{"num_attention_heads": 2, "num_key_value_heads": 2, "intermediate_size": 1024, "positions": "rope", "bias": "all", "init_std_up": 0.0468, "lr_mult_o": 3.0, "doc_mask": false, "dataset": "wikipedia_en"}
Each number is 500 + 50 x the weight over the matrix's rms, rounded and kept within 0 to 999. Layers, rows and columns count from 0. Numbers have three digits each.

# layer 12 MLP up, 1024x256, rms 0.32, rows 560-668, columns 0-127
486534446530501500556539466504451575498435564485535381546435497527512439520481534600530460531446505517437541380475488516446474506563500477446456538509546524527447492437433531547524578554563516399481483592565490443478419484421499509569519483472509539574463490555562525452637438473446483523557491521496541514490536447540484471636406576625444519522528461387486428450456539558550422444488
553494566496482402493451488525499455509465458599521485484512468596482523451589557567597503457547583546546575502452554482546434465492523446499508609514451477460516505530510528494459527563558592522466441485540509424518551552548516539503439456517432547514523458497470474493554404448520474480497462435519529404445433429546491467464413444385491500476540430440545555452529506486443535511499
441528441544556510462461576558535456543512513502540477526514587451425515395504520521559540559490514487507522484582627476609499510521507455501517467513531544544518529501502529449495555506507529523542566461531588542536489542510548506460511512539428470538515530492582494418499652497459480501490495427509537464464410455511396461476448520522553426588520389528438530529594479546500605422501
483501538387558558496509390509470606481363511508372509469536527534513471533479505522479426535496497556438588545565550534463460479554479439496470540479444490553523511550477492473514469409397534429399435545551584478484442486506461538542501500532503435575418428401448562465417496495428568446527587565482482498494522494475483567496491386470571501506557472425518526509468578632447423523526
439551502499443494503495497607457477432624510396504497522516534488502458479427514471507467577461575393540474562548441537530415478514560544502521377576510489528486490479552526504513457548485583482543601579465516475500518430441334495599523510398530460497569480458433512546465495487513513577465448463457551509549543401458443435494476485452497636527439519575484559386423485479537447470511
527528527454487509521539564485493550492465498532550464477446569622501510499519514501447460516461476471487560544497541538439501537543505436447378477535554502572467455469465586598501501497485452451571593447497479504483584504502568519597489498456441570515591487480485472536572492482567502526410496538451568478448445575525456571472559528519460445583580423529427485480512482602544443604466
498554477537536522504430514458492425552554480542444574497475439501576460457476487587574531431453465542537495475537489468527541476553521505472522544603390534616460445522465453555505493521496436503510494438491427517423492502535501612565445509465456572483553474548566515465501568562518434462491521536429406458502497495543533475413469610523490510507490539555464557586443570448542450553543
474520515534473489494496485524573484425578544440557385348451516436478456503529578602471468546521517523398486497461464487617533488552563454467495507522476678462642499496539519504467577488431496521552494516544495480468520423475452504464476544529496542487421526511468529492444518452376463455510536512550569517558584493472506433493520615519455549554516437406547464455479591465502500574519
563400439442536530477529516501492514471472482512444446415471471478545563505541537566516499452575490422562435544450437552483546470468477576530495559448474500516535509505471494454425469515462552525480483551459520540440473534411567526423460450619481593489477506511556475426551475531509628485529531454570539455459572578436531537546453531479520505500528563534484536457433412523514442580440
441559490545523479420473478493549481510536505458483487545548468584596481551479504494453454522524436630438512428510498552600487442471577512504362505509449565560462529495556550597493521437510521487499499451433562481452530472526525452474545459475518572560517484457541414497551479459543535502552461451528528577563480439418489470447520491490631478576518445452437449433508501477508479515593
582514539436500560436414590506449565563369499517468489445474425520491540492486464453536540415462464428457520454541491483519461462516434545434502500469559441485455504518498448491575509477620498521545547542448541519430501526484512508449500504554550497497425484497428493543539553425434527496615508507530573589553527458519515457452462570480445541487520598456534519571504553528469534510554
553507509454483503437500457552452441488483404528527566542449570532460493531517529605499512637609501549563493610445536515521439452390481552511480473475437514512441496512495471439460403585426460572503550485548628485470524515482443465528488364466446386513514452457532529516541628479521512358513570583457500500522515525532532480521408440497493516504584534527517440547397495535418478527478
554522491525567499587418490438517550496506477456482465548545530421450519431600528547475430535580481518556477439550546363429525478491572546462505426537587548421407509517448481512536586470556489453448457535456530477483466469497527516560445479484422463434537477534517399497407549619475501494506431457719575417540537406442505458452408480471596582544411454516546583550476410522525490506465
494460460502464518513545513546423504468476437487496478482496494551453460597521452482513603521443511483465436432382579599525534633456508468438541520561484481516521429541428460488586572401445475523552469459425434422424510460533466522468469548464504412551451469550480527516548487543480482522496589524409505423476419528518480570587478516480452495420530555472565482533558453523558437487403
527471549471549548523504484527540586581520541554477518520496498490433501485547484471403553562536512471471533575516576435467497536480501446587531564622450479475459458508556530482508562496504504473507445479487555387448519407550449473575482579467489507396537530455517450423508595486545541423544474396590454527497516403486474492530499452500467563516525443513619536461554512534470448490524
499456540451495570469471492409542481470427569594477561640521533453438507426423507479487488545497472455543583567514546549541543477438500503527497461554460540542539465579456525483416516551567476489557417515508516495536463550573535575557489480509484498445552556495531501483519518567494384438601466533437488466470433421462492510452444435477482527478525460522462523473511496526510485552433
485473470508630501494492477458548414492466464478506501486461605588541490535549417527403511520461450563569494426552577464510539523492516482412449594505474471457497554558510488462430489491597491470489485557481680381545590478578463504520492556453524461402477548549467424507531482460477460531523485545516503569508389406561481600486462528458571540493459535538532486513561439455467470511585
503497488469453439588570431541441519422409561448461565466501459455487497498474538493488471450457470443549497591527478494544532484509505492464484532516469515491487500544571463448448576539462367455486466492498468579452498540527545582467457593505509612458439485520472411510396545432490432508485448471553547605586519531564448437542476526416498487375582592513477491477550593457438546502564
523486515476487402410503447529430541459485491496590497457581575482528500481506531419504495502338533549367417394504516452536426432524522576474546577498507485423429444556579480525530461470483543513455407391405546497466418420479451468550506536490554451562453468490468457494446450546443406496538430526411585534493436484487516475428494507492596452489471476530450484578450528528453502466499
469532512478400486508452451541507460553577469520529472493456428500572484520577581515516585474504558453579567425551454604499455666512506513550598595504500471468438486443552508512492499458538512532510432535533529521448475462553485479482449485460520458578535425517542510487542458405518611484500502503523470512517588474540504553606502450557486508450445454411510565454464489505565470458482
473549448529534607561442573507519601478504466467517547609579537448528454544572623586460538565505566453466493495476505449529573514482526497464511429514429467483420597569534470430451573539499434527476420474525423446479517483523466471510484518509629516550525454528414354440442494583489450505403524581491572636510589572446486510489497462520467506448466448457437461499381410464510600486462
495480440469532501518464428462468436500518528484392493560517450545620584502548522481497455562393556508451445567500545501521443518474437504524498444529537588503542470416526514515449406519526472439512525497467492514520497424512498446467386512412493404498505479503559508474456558430443486469534572525478447481523520623498589502456568623448491495493561495526456393524512441555470461575540
474441475415546560437510596528469482415460530498541557543506608446449503403479560534491499410435488511484486533430521513471615505526498518545559469474505478473514595500585581471405528484426463383481618515465512466525522501409430485501479464529414527504506510559540432452493509559515537556468506511499577470515446508570425516584496459502492533578487472527496513618509436609547488390504
528498444415523488468527534518513463511489515566517412490485484552504474557527512600511421367529459526614413537554391465464498478509524459489480513490426506458525506587480483564499617455527555494507481452496500598561565504482485543466461408475525608510467513513533611516520531494508540526537489544492529419560423445505488557517497471455488547530537523583486507428492439513543486486457
385527488481374412494435449443477414456359333597544477540490434605514473514495516613502544519515484508446453519555506499546471519499519499521580602481500495519510540538464558523475527423562597503490514513461400482440593501521437555542510470591450526455399543428553424432570586564528569518544532499525398419503502487546612447499540535530535523536525460520491474566542520524547457448534
502488507529503461541506458491517511357553497414560556577501448468497445513501496523488493586555469568475428504534485448553491499475473365485550492442581484444504441545514571443482490481448542472499447506483491514454540518626522443518523437395510557533498558460523486446533541453520397532465559535510509470581493454622482589480564452524434513563534529528514584511466434478513522517515
518496605567469426482447552564413536478504430504525516487499600510518463503460569495441472500445387464555435503518562494505538516487550473482470479503468476615492504519492547497465553496501489414512589536563442473454474571566429456490512537428554479473553473474501460500441511512486477486570465456439545397559528491495506484515448490429504481529557536476498548470539490455593522583406
504529468538557501467529463467507628563520468435491492484529500579455526501595531576460476486472516523553499458567510479525524521476501455442514530419455537532567534416437535544452501447501490514550503560445545458412532513510536456491517410439415569479493513477543477475488502526498523515483534534464421513482561469580481556413555505527608520550499516391441502438450449535398492463544
605397467462473518520399502427520594446558528553453475448509518498466458622486517530556440431483503525529432507480593547472397573524521513502512510540481540473507603470535524530493482549374570511461530540506444484504501575421491412624518517478377516613513540412409512633560435550507430541486466466510517561494505512465528473431495487453474566443465532539526489547527529528502418448535
543604514537629436490403532499516582496441490537503481540548517543469519494467433555469449460418540426458442629513528466506602512589521501454479597545559526509480474526568496436429567539427428480508549537510432370367559586482495486485500541461414591418495379516467395532587476483464567637470495544468457457436539444407486526434457492535466498469452507454469474531520554519433430445549
561576447519444500548463461507444500507541499504407444416512571476428398506518447425596433434462504489616526512400440528466432453411506441558540548530478467559467462479496387522507440522495473465546421488481502464615399439466502513490472530534544454360525468463513464498460495481457570464514468435461550512540454479528493482463499483530446437506606529547494593486520519438499446489520
403481603407593497405475472505534449495512524488554534543489603484396521518574606525498419507472485372542542490601588467440388509508501557490494523546499573499485537510460554544607516472561482523527497514543515478539595500459478454507534567474441520473502468593549518565397481475400543501408493544449505480512547385459485515498520521475527484453517422496545517503516430500507516463479
532525406502525477472460405507570568462541427484553549532546484474471557508546546419432437437529508579443391528539385440507426501593592584546455462422570533537433545533529601558493553479462396475504523597432571524397509508555510501512457500574527525464537436471455492483529533482506523496497477504558393452458406568538443501555519570503419596531564561474530528536521514489537518511494
518511482566468569448526448469471406587443578478554484452598427420547552408547560398610497572486470383507544524507457473458548428409473482491534555396407487570493541479553462487528551530511386521558491535441500426464434544466461483437536440553487583466493458518447434490539377491574475463475497521483531527537515577486486577546509482469486466542494508564519478494479523595434443467579
630532492473558468494451439504415499502518453583473464457445483539505436438533488533462520472493564484421488569524452503536541451497495563450452557503550579487470482520508458431529519472516504516564479595438429499602547461457539526444541463552466472546502486528582548486442500476526383505495527584506580488585514525592554473479393480464526586371585418487513528514476594437550459537566
551474424500474549482461436491474491356456471489387416467569553538467499498506606545558470489518508556411516537464462464524616442541455493425548431499450479595577489513520498540465397426491450471481492471439436420468458482536530474498479485551536517450521498538471537527474466554481509460441533488478491492480472477502516578512395558542461528540488497529572623512465511577535487512495
474583523555491465423492509501570485417440523447499547508497544465462593566576591603491467393549543429476501470439513567520482425540511437466522464529499564411490510553424510468472470446507475525508508591546584482466502489482445496565467450484506487440453620474475546481408558578587439530385440570486517581592591544476475548455469497434572467525481503489508444455500517493513489556435
523533456420542421572505478582523508482422508483423454538508478464525558480483544503537485533390548543525467483459573483533451584541445533548550453506516508489549420484524545550479533466474559539504593506511524436434427508551458497521522538447588531484498601508412516511534592484459533483478389458440439478413450409564512429385520526459467540452488523506498479446497533498483458491519
516490441506524561519552627507456493432496480524442509443565430496574489585506497552499457457490583433517548529491399485532444477541490597432436536497476506526540465575485576505486426490455525485548504498549582495562461530447538485380529443514452496458537575534444511446436571489510492443472529496398514453526480581463528508424409552462521529497510498626501563548507449513510446551503
502515448487493401485595423539557421529542429465505382485570460484500467433504468601500516376524532452564515437490306430500536554420481570471532470462462475517553444479496451560505604479562497431583498538572504533539471533498449478506468513453374498514471596461492543517562507422471522476558507532555479498540481477481497475495515517477546449424586492467508400484423542537581464572489
580558461527465484551539414457413481536467541420476561477475506409596366497471429471473459467520496454524565475479485489513475480558464561448542484486543531558541488466547507481534431533378555439467499467543520514609595524587433518475474501456406548523528567439519541504492550513515473458545474523519510460451544436501486517471443454516439583587521511467473468518472424556570419536400
543599472493463455494521537501418630580554588504496576441492508614478404486559596542522581553496495510522462438401538504455568551475461486511456455433446562543532559481432486428452502521477478550473575515559546516581450541467433325593553579489459475459500495460374497514507510565446514522486553505452450503449584533514514605514349474500460458482552505424433551570545489566524415508476
506490502551571445423485408592576550414537542527477562421596477466473418535530591454528371535574559431523498510591436534520461425491434535562547559456539535485469507464505482456555450466525457463490432502577536535539507473508505453505441498576555512441467451578545381467435465505439564492458487457530497454461506589560518508499502492497454545510544519412461473562598468441491573455455
596535482336441583578408393605499418427451685616444472438398448529528477569518563497518611534514536484429543570575399370498445488429424467555528499542596585476457459499555611547435552515391495571554502505494504586372392515489485354407572553513509520541405572569488494615423571498473421613548488454399543507462635528512543400411598471454509482415419491502453484461491440517562466475362
458549489547512512450579457512456442480490466443578488517397473476478491530521459522506479494493547525394507376527564529536425475454572445519541593502530595557513484420557601380503566532468474542422497420475553501579521461475597585478501497488460489486465511454489411535420586587478567537567385508571506489492456492466599536511473487400438469533577409482486516562549515533466493470413
630535507485526349501491512447602425532565482498508462497456480552552525491566487495519539513507576501420542485468492559448481486561565513462445427529486464468614443461554615402433525579509576476536503482475437430438490593526548452507540515526473556481525435448547519466445417462559466520500483601456451431427503462446557558515526428578485439516552503365476444491498438409435508531523
490610560460497489452517588453480477487511563388464491498503514531549518472421513500517493500414433561467512511507424620608409505456472539509472587408520458510529494537481550481480514622610455486552522489463563410487385563415545416576508505540546517532400459493467467375447487551444524547522499456469611520464493458583456467442483466473492561461493555411447445463499505548487530568507
552536419548644487529453518565536579570439405494587432487469506494641530547514497577537501417578465527413490491507538412553527481424536476438511527546522516497442531482512520581525566484502546539495506585520479472447537511535505451423488429455517482463490453502517460516523412512468499546444512497555484446562478501475497420374642490597512513529427455483451465509569406528515503483483
554465498526480422499470505545386490615577491554548454489472558477494528612527533513513507577506506482478562543485504505476517511443513468539378494551408519491489580458471573446482531548535488588514592486524471537468415458541526558525557672419484478419564529510504425472431516496524405466422496440476515526494481493563495447437534437570479510468500489506480527539528453511530501435525
483578493499473554450557474460555474503501457479443543596464497474573497495450548588551511596394461503547413448516537490615450472533485543536487477644519425555478473492475422521552471370503534492474461534543547521463478439581534552470530542475556496462506536454531517521421420595548468553488503468403439461490444487570430523501519429476547523403557458415591400568545586519447423503584
542619562520531461453522508437518437498514483514580450553490490550478530522500530537481460508541540376531448542523479481495499552491553535436521394524541501515490436557489485460486490447539512445474559576464448541472498429508500514449517578531453578447535513512539478461604431470492558534490486521486450463504445384515430444568474509475466529498501517449441514464596450495433449502639
465516425473430543416542419486505492426493427550450483484482487511481470529515476498573544560522586523594511460533479500542474561451526528444529566596512459440540526514500490474465423482540547561552469457608488571478500427435503547424428523476485516450531418467461504477470468537439572570405448452434563598502487465410491470492399567495553462510523600542566509544492410551546439567461
473502517457456531458533564467405539495501443465594542445492463526464466560486438495487500472445424460413568473399543559531537491464396596492502613574494513563646571514417544460558560481402479518521497466470517539587494424597550515530402460510481543480554516549453463500442569453492486528573543514418489553550455409598470516458504516571493512563502465551502521584481456530453433463395
586554474505535544409508528513528556554532427453495526401425514454569516460509439530496455522541472490544366471528500457451539486458553447469586484501562470517510485507345595528538499486389560515490475458516485505444398400447437499481544485470519540541440471472489511504524499548423479512544530446429582502549489428542451528502534506466430506481497563541577453491656496601491428504485
533498437588546469415471414545451507488513498547492485535405486457445487384434598574520510534491469492539503556601566505520477547420534553541532470512513599462445450489524541498553557575558485444482580521508469513475570505491517482587508414525597498398569467530520478550424624513471510533399521538568492410529436496450560500466565505426514466544534461494425461515511569487474566470515
449510528501469474527495533525493509477431463524515507530459470551550522485474494434517465504465520456524614515488509460653479450560578429461499491490509390449477556519418491431459470416454534552563482536542574485446468499498503454576486503447441491488475495514501531411471510458640508463562603478454496494505479497494440550549443474449578512476464598463512480530502347488550330478416
539534516519465473516470501423569543426520502497559497506513516552543508505498480576594544468520434477562504431529504532513628521586503569479515503509542503448500448566502598488573497523498443468576525596557534583538497483487464470523569618498478517493512463558555457498484573458509498499429552494490561479394536435530520508466517489511576511479531490393547491562458461481516491460497
448466502479490543461409538458511463532564427487490531452563527526578545414448537540498556556441524557473391462539464455469485530562495583516579457523465470498433524519578453504481510539535556367492412534429477522562483581525494483545440357519506480468494440503506449398524521467440446548475526506555504532516416471510501476535471556437535465442546493550473519500457513476466519458541
399553523498467487551471498489521538489499416472431530450421533478417487607499550520440547530552440442493547437390442470445390461507538408553482515548588523508485514496539455546556508648430499583448518549541494508460516525544484479421494464476557520571444378517565418472484502581495491456430648504459502535490485463481480518615479485505507509444561519497462574463450502398539534500468
513534531464486551531486548502469416389521484543502599559420381522520489447517481509502589507468490579417498496485476547506380600413477470518466535513485493487576424457440550604476491355546507441487422507412489562467614638455480488514510473506543451505548533426520467414504481442512406523511489456464445518534462424542508419492578503589473582405496429522541450597493542515568433551504
473611450566506579454461508463521463549513526482449471515529570527578471486552449544579555528511503507529492568515525536465455596472469391476509496547430598393476528440528452551501440481454468594505444448543523576446426544567542539523541615507481490501428469536448483491500535520477502457551560464447460551561553414521492458493457555538458515423457486486563477650482557491469527505538
526511580550592479408445432527500584540496557444468457474545529555489411615547399506523486502435549504510494446574484495485561477537548578505506572563449475511477548507560532395446414529473503530471511454461489514550525500410479547525532515600504515508498509515655497511534431488417513546522437515617532489443595514527531484491421486572527526508470561418456512549492533511462480381582
554472482490484448482599454532442423516594587572462510506486506421517494501497432508567491453466541404517558612481544511495496508547491474470530554525444510436449525440477503416495444326542471462481466478468522601440497513479472475440477494542465533566504489525491516492488524423493485464571431459502493493470445498547575477457564562543535426611518448388442515535537476515563522515378
553437453541534473480476486531497504513486517492497417554489487573450476507465505543573551495504521462500499457540502454492500453489561596449488447550475537542484521476433435429507573542422446501432457605421585554461603524516581455516387605474575514564539389494433522457523450540515430476402500492487481555406527554463494544641498504562471584536518506478525529502526535453379502524465
409535461490456490472405556511510486529518461562481373542491501504443465522491506435441505440582482530440469588471504440485568452540487478535472491551467469437511577521471623482554548514508476420463571503482463511426572483513541590465467487544418533561572492445475567411438470554489472563461497536557563500464516433507464622528524495479499535463578531591429490536524552517559361505485
533566543410480462498412535493532489517464469455509503585471538444533509383588529466565502448439518440513453531541501543514546483429456422486468466506480522495423493513409598475497525433426498527569508561567531523565393489474529439499525464442460512588538432513566465439435576484549504473491517501547485458404557472512546569519551449493456529535560477501450514497509522505473528528484
502471542560571555479492553523551544583596488423458470554461430501469456503519449477571579471505455473434442441516508490521539620499506514574580520490449555544472523547515442499597449460556560440488468519505539540534573487568520499431557470512530456461485466457462500528583540591394535468511387500463497522489554461478537467564448522514493483519488471466515568406589599515469515509434
491467453443518491437464509452540466438509481502519600443490538504522411551499539579457595506532487468504384429567514472462558563519479441425496501519454536526433422483454512464549468399526570506497585536601497534457519517565481481407450573540427489401504520512423427532425501521535426499509536459483511558495528465517434558516564513462485496528435523526589514495430507555478455500460
418533463452501485475474502476443483471462429514550465537565488585496455456444476525501491453458472490535522486596445524517529534519553478508506487529412510588534513588594495529412462478533567524496449578525465399522535426476449532492467547470515535510526434538505463507583539565478492485527504511499496521484584507515500531560461435454552444530445445428450497499500454613479547588577
502481467473524522471496447517541466533499634483518447519409516533453523466462443478536464504506450457514463495477526435461479523471490498464447529566581449435541470572512534502477476390436521546443607467451447632513515489510479519518560544572465497507558525415476460467461504446482448499435423606545556487531622516517557422543588524536483512553486392503521476491575528602512512502445
553516539265512549542510540583482466563487549510483449510414593468453549519461528459615493506444518464347484501456552486524404512464470544570478527532429490433483506484452481456477506643539499508477542499522468497494468543414508495428486524530452475527562580488412470510482467531481464538492519526477621470499556429435489483486499479491466565441478569401496447523524606511495450603528
444479504429512454511484452458459567452434483511494574446452516474502594510496498588459532483519435566455548556511531512567531506544632455442539494430587464542513545480467593391581534507469508497422452562478457498453535517529530441512429547475563631465458504388526396442545464604558489395411509514483476522522471452499452485457491521512534460475480545457483464491554447468553501572489
479580517536526527495551464549563577480478492520484453541414483431477496438503445583514448399511418536489537451406405489589445519525528490430509495522538531524509443547576535543514552546494526509506520469485490509444511492545535430486379517511539554527537492547509468393486470490532517492513552596480459464564589490511518518523484419530432492509522572472508470456453522577407519573499
397590558471518433568527449470565492506556482539486488486570437497485507491460557527519517447528417490492444484466580538387444412514529496474533503590466575435579417483558475565505560561406539544515507658489402383509516546498571486458510443561549532474484491439601478507549487563509469533574565482447551532554515573549496462537462500603409554462495497478549466418471577568422491499498
504536501515569434637588521499537561440577466404450424454485570527421433561482506475527520555488487551543366495575607578518529514505530425607427528491432513450373500550606457572472553515498582472460516509507548485585544650530542453441448476498387483455505575446571472575508538382513534384557499428427496539528552473469492459511439409644497473468537498497587541445553460545520440470488
647545569509534546530568381492469572494503486524405467544501482486531463594551489507524485473555494463487506534482431480509467595384507525486387689517502569463557432473462524426520468474495526492511401536479475525478500528434529481478473468539431527490500522430462445473590479510555587478429427497542534466486592463476469459467472449487533395474513483448513424476461468526540504549534
482523353530465462447587455424519470487448506560485447500497464518541456525555512509446509547613515562524374468398423522486539405455574577553545538503484527475489410496549488580518474398545546500541563487469448498471523556518402460484587520583480447451611453494513483513492500492409539509527469536508519479508469585464598545519519457538489409477599566520467456503494470537452610549576
418541467542486475472473511623470475528485462456484485588547490514536407442517573451460611542440528499573620487664543495536498477506415479447441482447465521447536553505565478565458388465453529402428489565408465501475470438575382505440523517466508476507579497500506542498547478406490516573521518514551504518441464470486524491482437584489588450478491406437550480559580512603482509496510
520526598472490524471597449448552485446482497475490445533530540552500478594487545441478553486468461466402500477544521466575491539493475506514504450533475492505447524542453538536445526551531520548529482513458544459557475486527443535464456429425407589507452518622488412453530487493498433483413567424482548468602478503497435518492516449542507504557420507581440570475468529491450404514442
519470530497453487411604547500399498491522482475537547468436612518538547530528529516460517465495497566518424435529563528514469544450446447638534498577513499564485430525567520523553515633502535480503499536444573585433504505549518546508477498502479470547516557523465460496425400470493491600577565405560565533519507469510472427549573509489478520558507516517483514491464524426544548582389
475410491429506503458476437446521565589490490467507472527507506501557513536502493524465427495460450484441550428517498446592514377497600500524456434431504527468507508395481489524414524590553579390583389533560463541491567476483462466511455520575569481476570397463419462475488571558432564522392543452444597454530497391428441503490474518497580594451549558611586611636513542448520524501473
517414486371489551560433491435512501496456484489425591421467554543545479550579502478530568510469542515548463556476493491455529546531518582481410509425506502502488491512434532494498603477541497494510463497520486420485456434532493448588526573464506563425386501528446448538501542445648447555452485454574544519589517586393568561523429579503470556531400499535454525567526504462424389427505
382476569563458520444483519517460489475461412529572511554564498583509498505544531476564540505410515393491505435504456608483511590551559517528514483460459460508497478445470442544509479513562520471463509490471579469520569565482487526485573452487475455561525493485495460470564442513514541471397541508562525470516545443441543572488501510483529402517540522520557531411462514539484448577436
567526480455573527438481499467466634474541419455432583488526465510438416548481493519545479422511553569416617481479463467406464510504511525491518506452561508475565430493517449555584527484434452464441527500483507563520513429408617487564481492564531410502456448537498546406540489403496385484439418515485546555449531508442521531501574404481518482482539551463531435566508563490567455424548
521532434460607485541544527490548560607530496461474412412537521493526546534458575554546457412464495504460513537497554532500622429559461508450500502525485591472485500462497553462528585511490419586549443496531411463434485457543469436547479493542486513546441467374558565567589550488581469540608472438451478492591556484502448541421472466582487405526358531444360494500522477520522457542488
514450464529451457530589521572485503578560484506399407478453465504526463606541510533495476460505530431451511527458568408508613542506503530537498492499518489618434389558455509485528549537570439463562546568538523453496459405489583561485511436493527532536471490448531594495469480575428547595528469497496435549514515475535521435447438524566549495531548559480470434387539426520450435509440
538541440540514532643537543473509470545527467482522514569470474438537510603483505450428600513475470475551481392487479467510524444538443451475515586581517459525510477433475468522565501442474465506573434501569464492407527491582563496552497540472420469438393568526465449504496487548455465494522456477472443625564509499579553583553433480466541443553477472462451502469502452502519420565376
462515490504559457431523554535453556574520556465446486440490503427460502520500490493546426408476551490346557502566472447579510481485581434421519606494503469572518493512463507464542545547538587561477432472511494417445510577514478487534518490502552505526554505468537539461487483464506502477493502526492487513594537487584520535552467528528514519557452511534552537537461539538517496489492
495415604459595489438515501412547489446486509530490530485530481523583489399505451394468527497488526445483436437459496525460463452475471498525456588485568573526525640519367475449524533508524401453560444538475525470504509510495461513565600540559493551552561461551546496585491532496549518483504433524426459486547544494541466516476580421465508487459470506418460531556540558510389451524524
449437552537524515557596469436484488538543592398449500456493468525463482533598497496489455493544505457520525593533551502533492475534472462438503540488496447518521486497450557458585488399518318483463486494393551621451475460445419479471436590428498461529471413510481506479482494514582550511490519556444429486568558497493523466509500468420462500417457441568467535588496477482546510546537
511515451484449478480389482519475456474379506404420416489496511489542448563566477419527559564471466492437553494532534512483496533481413591579612506509600496355467495463582538516584519520540428464484465512518489498488559445447492484445599429436471537485452534474578441534411520496537449443547464522578523580593523517526627584495463528519484601569485424517459524507440546547487465466461
523480409526503498512613455522539530525468489566566530453503447514463521449505584442478512489479497542522405558463456536504476493467467380485503418438513505395430506531543423521477428491515498484454527471441556442478518509459462414443487517553457483605633478546559605466533473504540548498564545496521562514536490520542490503460569496512523533469601509521527503458613513460517465460528
560477490458431475603546500529575453510522519487502506521494516454509475510490517505522382465339580567504619424507501447505554591429529513488477494450432465590566573584487459408507498423488452477550453505473466501446428464627483582493500441466525516489490515494541579516507529582500474527568384519500449510556594474543556500393624497461483503429522410540513469412543528561471567424540
382577536488519438503489554421493532519517490468463522515508508353475489487526579593532482485491470462455493505507578471438454353441563530521538472613355529553539408394534628475327523562524515527426518523486533604585468503380485399403490553450487515572458514450482486408529540529582515451466499527475508510465539608450459531515430467501441529496429529504478522538474486577471457544455
500588439493473416385518627487438563473435474461529510497558566455516518470562521440505586531522490483518545480552501523543517426468535438548399445468527515484567543474479391506546507478485493602564544521534549518532513549518513443584483518432469459535513527483584534534454509425504422435500372485511526451492465501481481487534425404539585449566523436496472481515449484613520432485528
507454484551480571438524439402513461484565505487547531488503497498435514472470534484549411475604580482503518468559459435414463441545396526470477522519425545432461526579410463426465434509496517464496445489529553485468422503461493527384561573509466577509457531508608621588435521499483501463511456554453473445639511551548521562528517502497438529494580575480478525577526495574493559487494
561377366534472478556454462546387461534436556576477529486506509467579469567541548573521469488479561473440666452462522390517503492495509464507437512450491456548470510457638550454553458515490493506465445497397548500458519490428517520481478559558466471459488378516466410530494472563508520506481447492532524429503462442453552564497479571480469472398591420414507457629437635527530472500475
457460440492415456511486514459486534426518516501550479483433558519547543608486444500455471552528562405532611481469411457551542492470540415573540501418524470422494623525462518530558450542449483530502466520487474542520477584498526412558438476457431499497555593543585475510445548449490563437482511551486438461501473540508480491432530498470552414519566581493468524505474481507428421513548
494522514526425476571435570551446519520551396561530542477547422520526492574511534497571573431456391446540496463504483485330545487510440448574494395492521495423556475475512451523525531503424476494399450513440499477370544505490482486474449428434510483473459527452418433515542439489412524395386497486498450511486442475568510477567529553520512513604567483544466513518628482543494504503564
542427531522459350633447439464483421428521504461445549466490466444534496512624463562500495477537494582462570507467521444491506464521558589462454521554497494411406584562506470449546548465431412508611462571492597483485475529364462495558511577477492576480478428405508459578568476442481534428536505538541488442495520497571420523392506501506506426465488521543444463538469399520456521426500
535480433521446497520504536568486528526473556527438565422535495442556468522472514559530470505418522405477584411458526493591609502421502566474450486551472549602473468471599524549632403450463497397473468520499462430464438436531453479471449528548567498545511489522540538522444483527542550512478453537585391531535548478490478543466554378500522541473512530414570549522502484493502499444509
500484539548608469473507516479448417500506460600516499509453535525521514479467510464531455575462482584360568602475466496452577528571554512446502543388467457467502437605445482493519458474497639575578415495380389501507491455420525484494506561471433547464546445483493542552551523483392485469458443498448494478481566466546541519508561499445554535500476467449614478437497510544566490412560
468639511479448429552464524492543592554474490462454534592520435553458468534484536494459453507517567422520521422518470629445446504351448507431500487452581534467394510493479496516550495492538416538508536529449518564377478532520486541510424553490453444508521370461471505441413458528529583551558423548496493465395522442443532625539464549491501584489506426458500512519654557558410456441489
534477530568566483529483473564497534525480568526509599630443616496525509577604530569530594481516549395475512550524456528448442447511450486433548467580483450477478568501482572438443618567502418482447574533489464469459488489538553483491536512502547552520568528526403524442389454577495429481415575654450532523428434441584457535500511459524549464537582513479481440467469506513461388536629
479457473439512435476527585550473454500485465550521446597435458484527510512448413525554466498419457425528505434507487528626572479446579580530529561531574521458470509502529446433488528561512514475532377537452576564417491465494535505525497437512560564524538463538544514507458478531441519373506453483581448443492376531496488514550538462528552499555540495477533447514431540455484474521499
470523496573495496454520473441502503598401446583457546447520519428542564542552490555544464513510491488523515485440529552451557517543453449491500516545359573452627489580449516506558455592486494394495443560497564424447535496491527414508510572508520502571423460449407494495498516476621473560509514567515518491443429558413381493561509512477419518566454536518441528552583504480493453463572
568618509554595500526438414451589464441530435535543518553593510554550500502506546551508577477541396476503509456535461471451412467570555497514426431412595525501481549473475524449522416504376527540480475580533529528460455532505487429458517493504516529476579452394471462487444520598458547561560536522518578529449534459455543573550508474535479491465433490441520570501480493531569524555485
542523506510461434417555522533555480406483519480471621510446571423547461412476450447497472502450381473465467569451496511535485552457521532404550465461428459496428586468461459504639541459487496441498488506509480510553496532468550479447522468487502472483547523550466520514561518569535502473573553466449477526404429509417513503469460424522459480461426534475569551390567499509527498475522
487442526476590582483482573481589427444525507526387499455421448447569406553557472438590437541525520433539517449515552434535448600477523549470497508510583412472499411386501488445495498625507532478528527537474610490513453551434489567460428528486461439581414499574505481536542545518451504474442535590454552482582516450518475467516376487432567566466589416475403518570518509465493476501514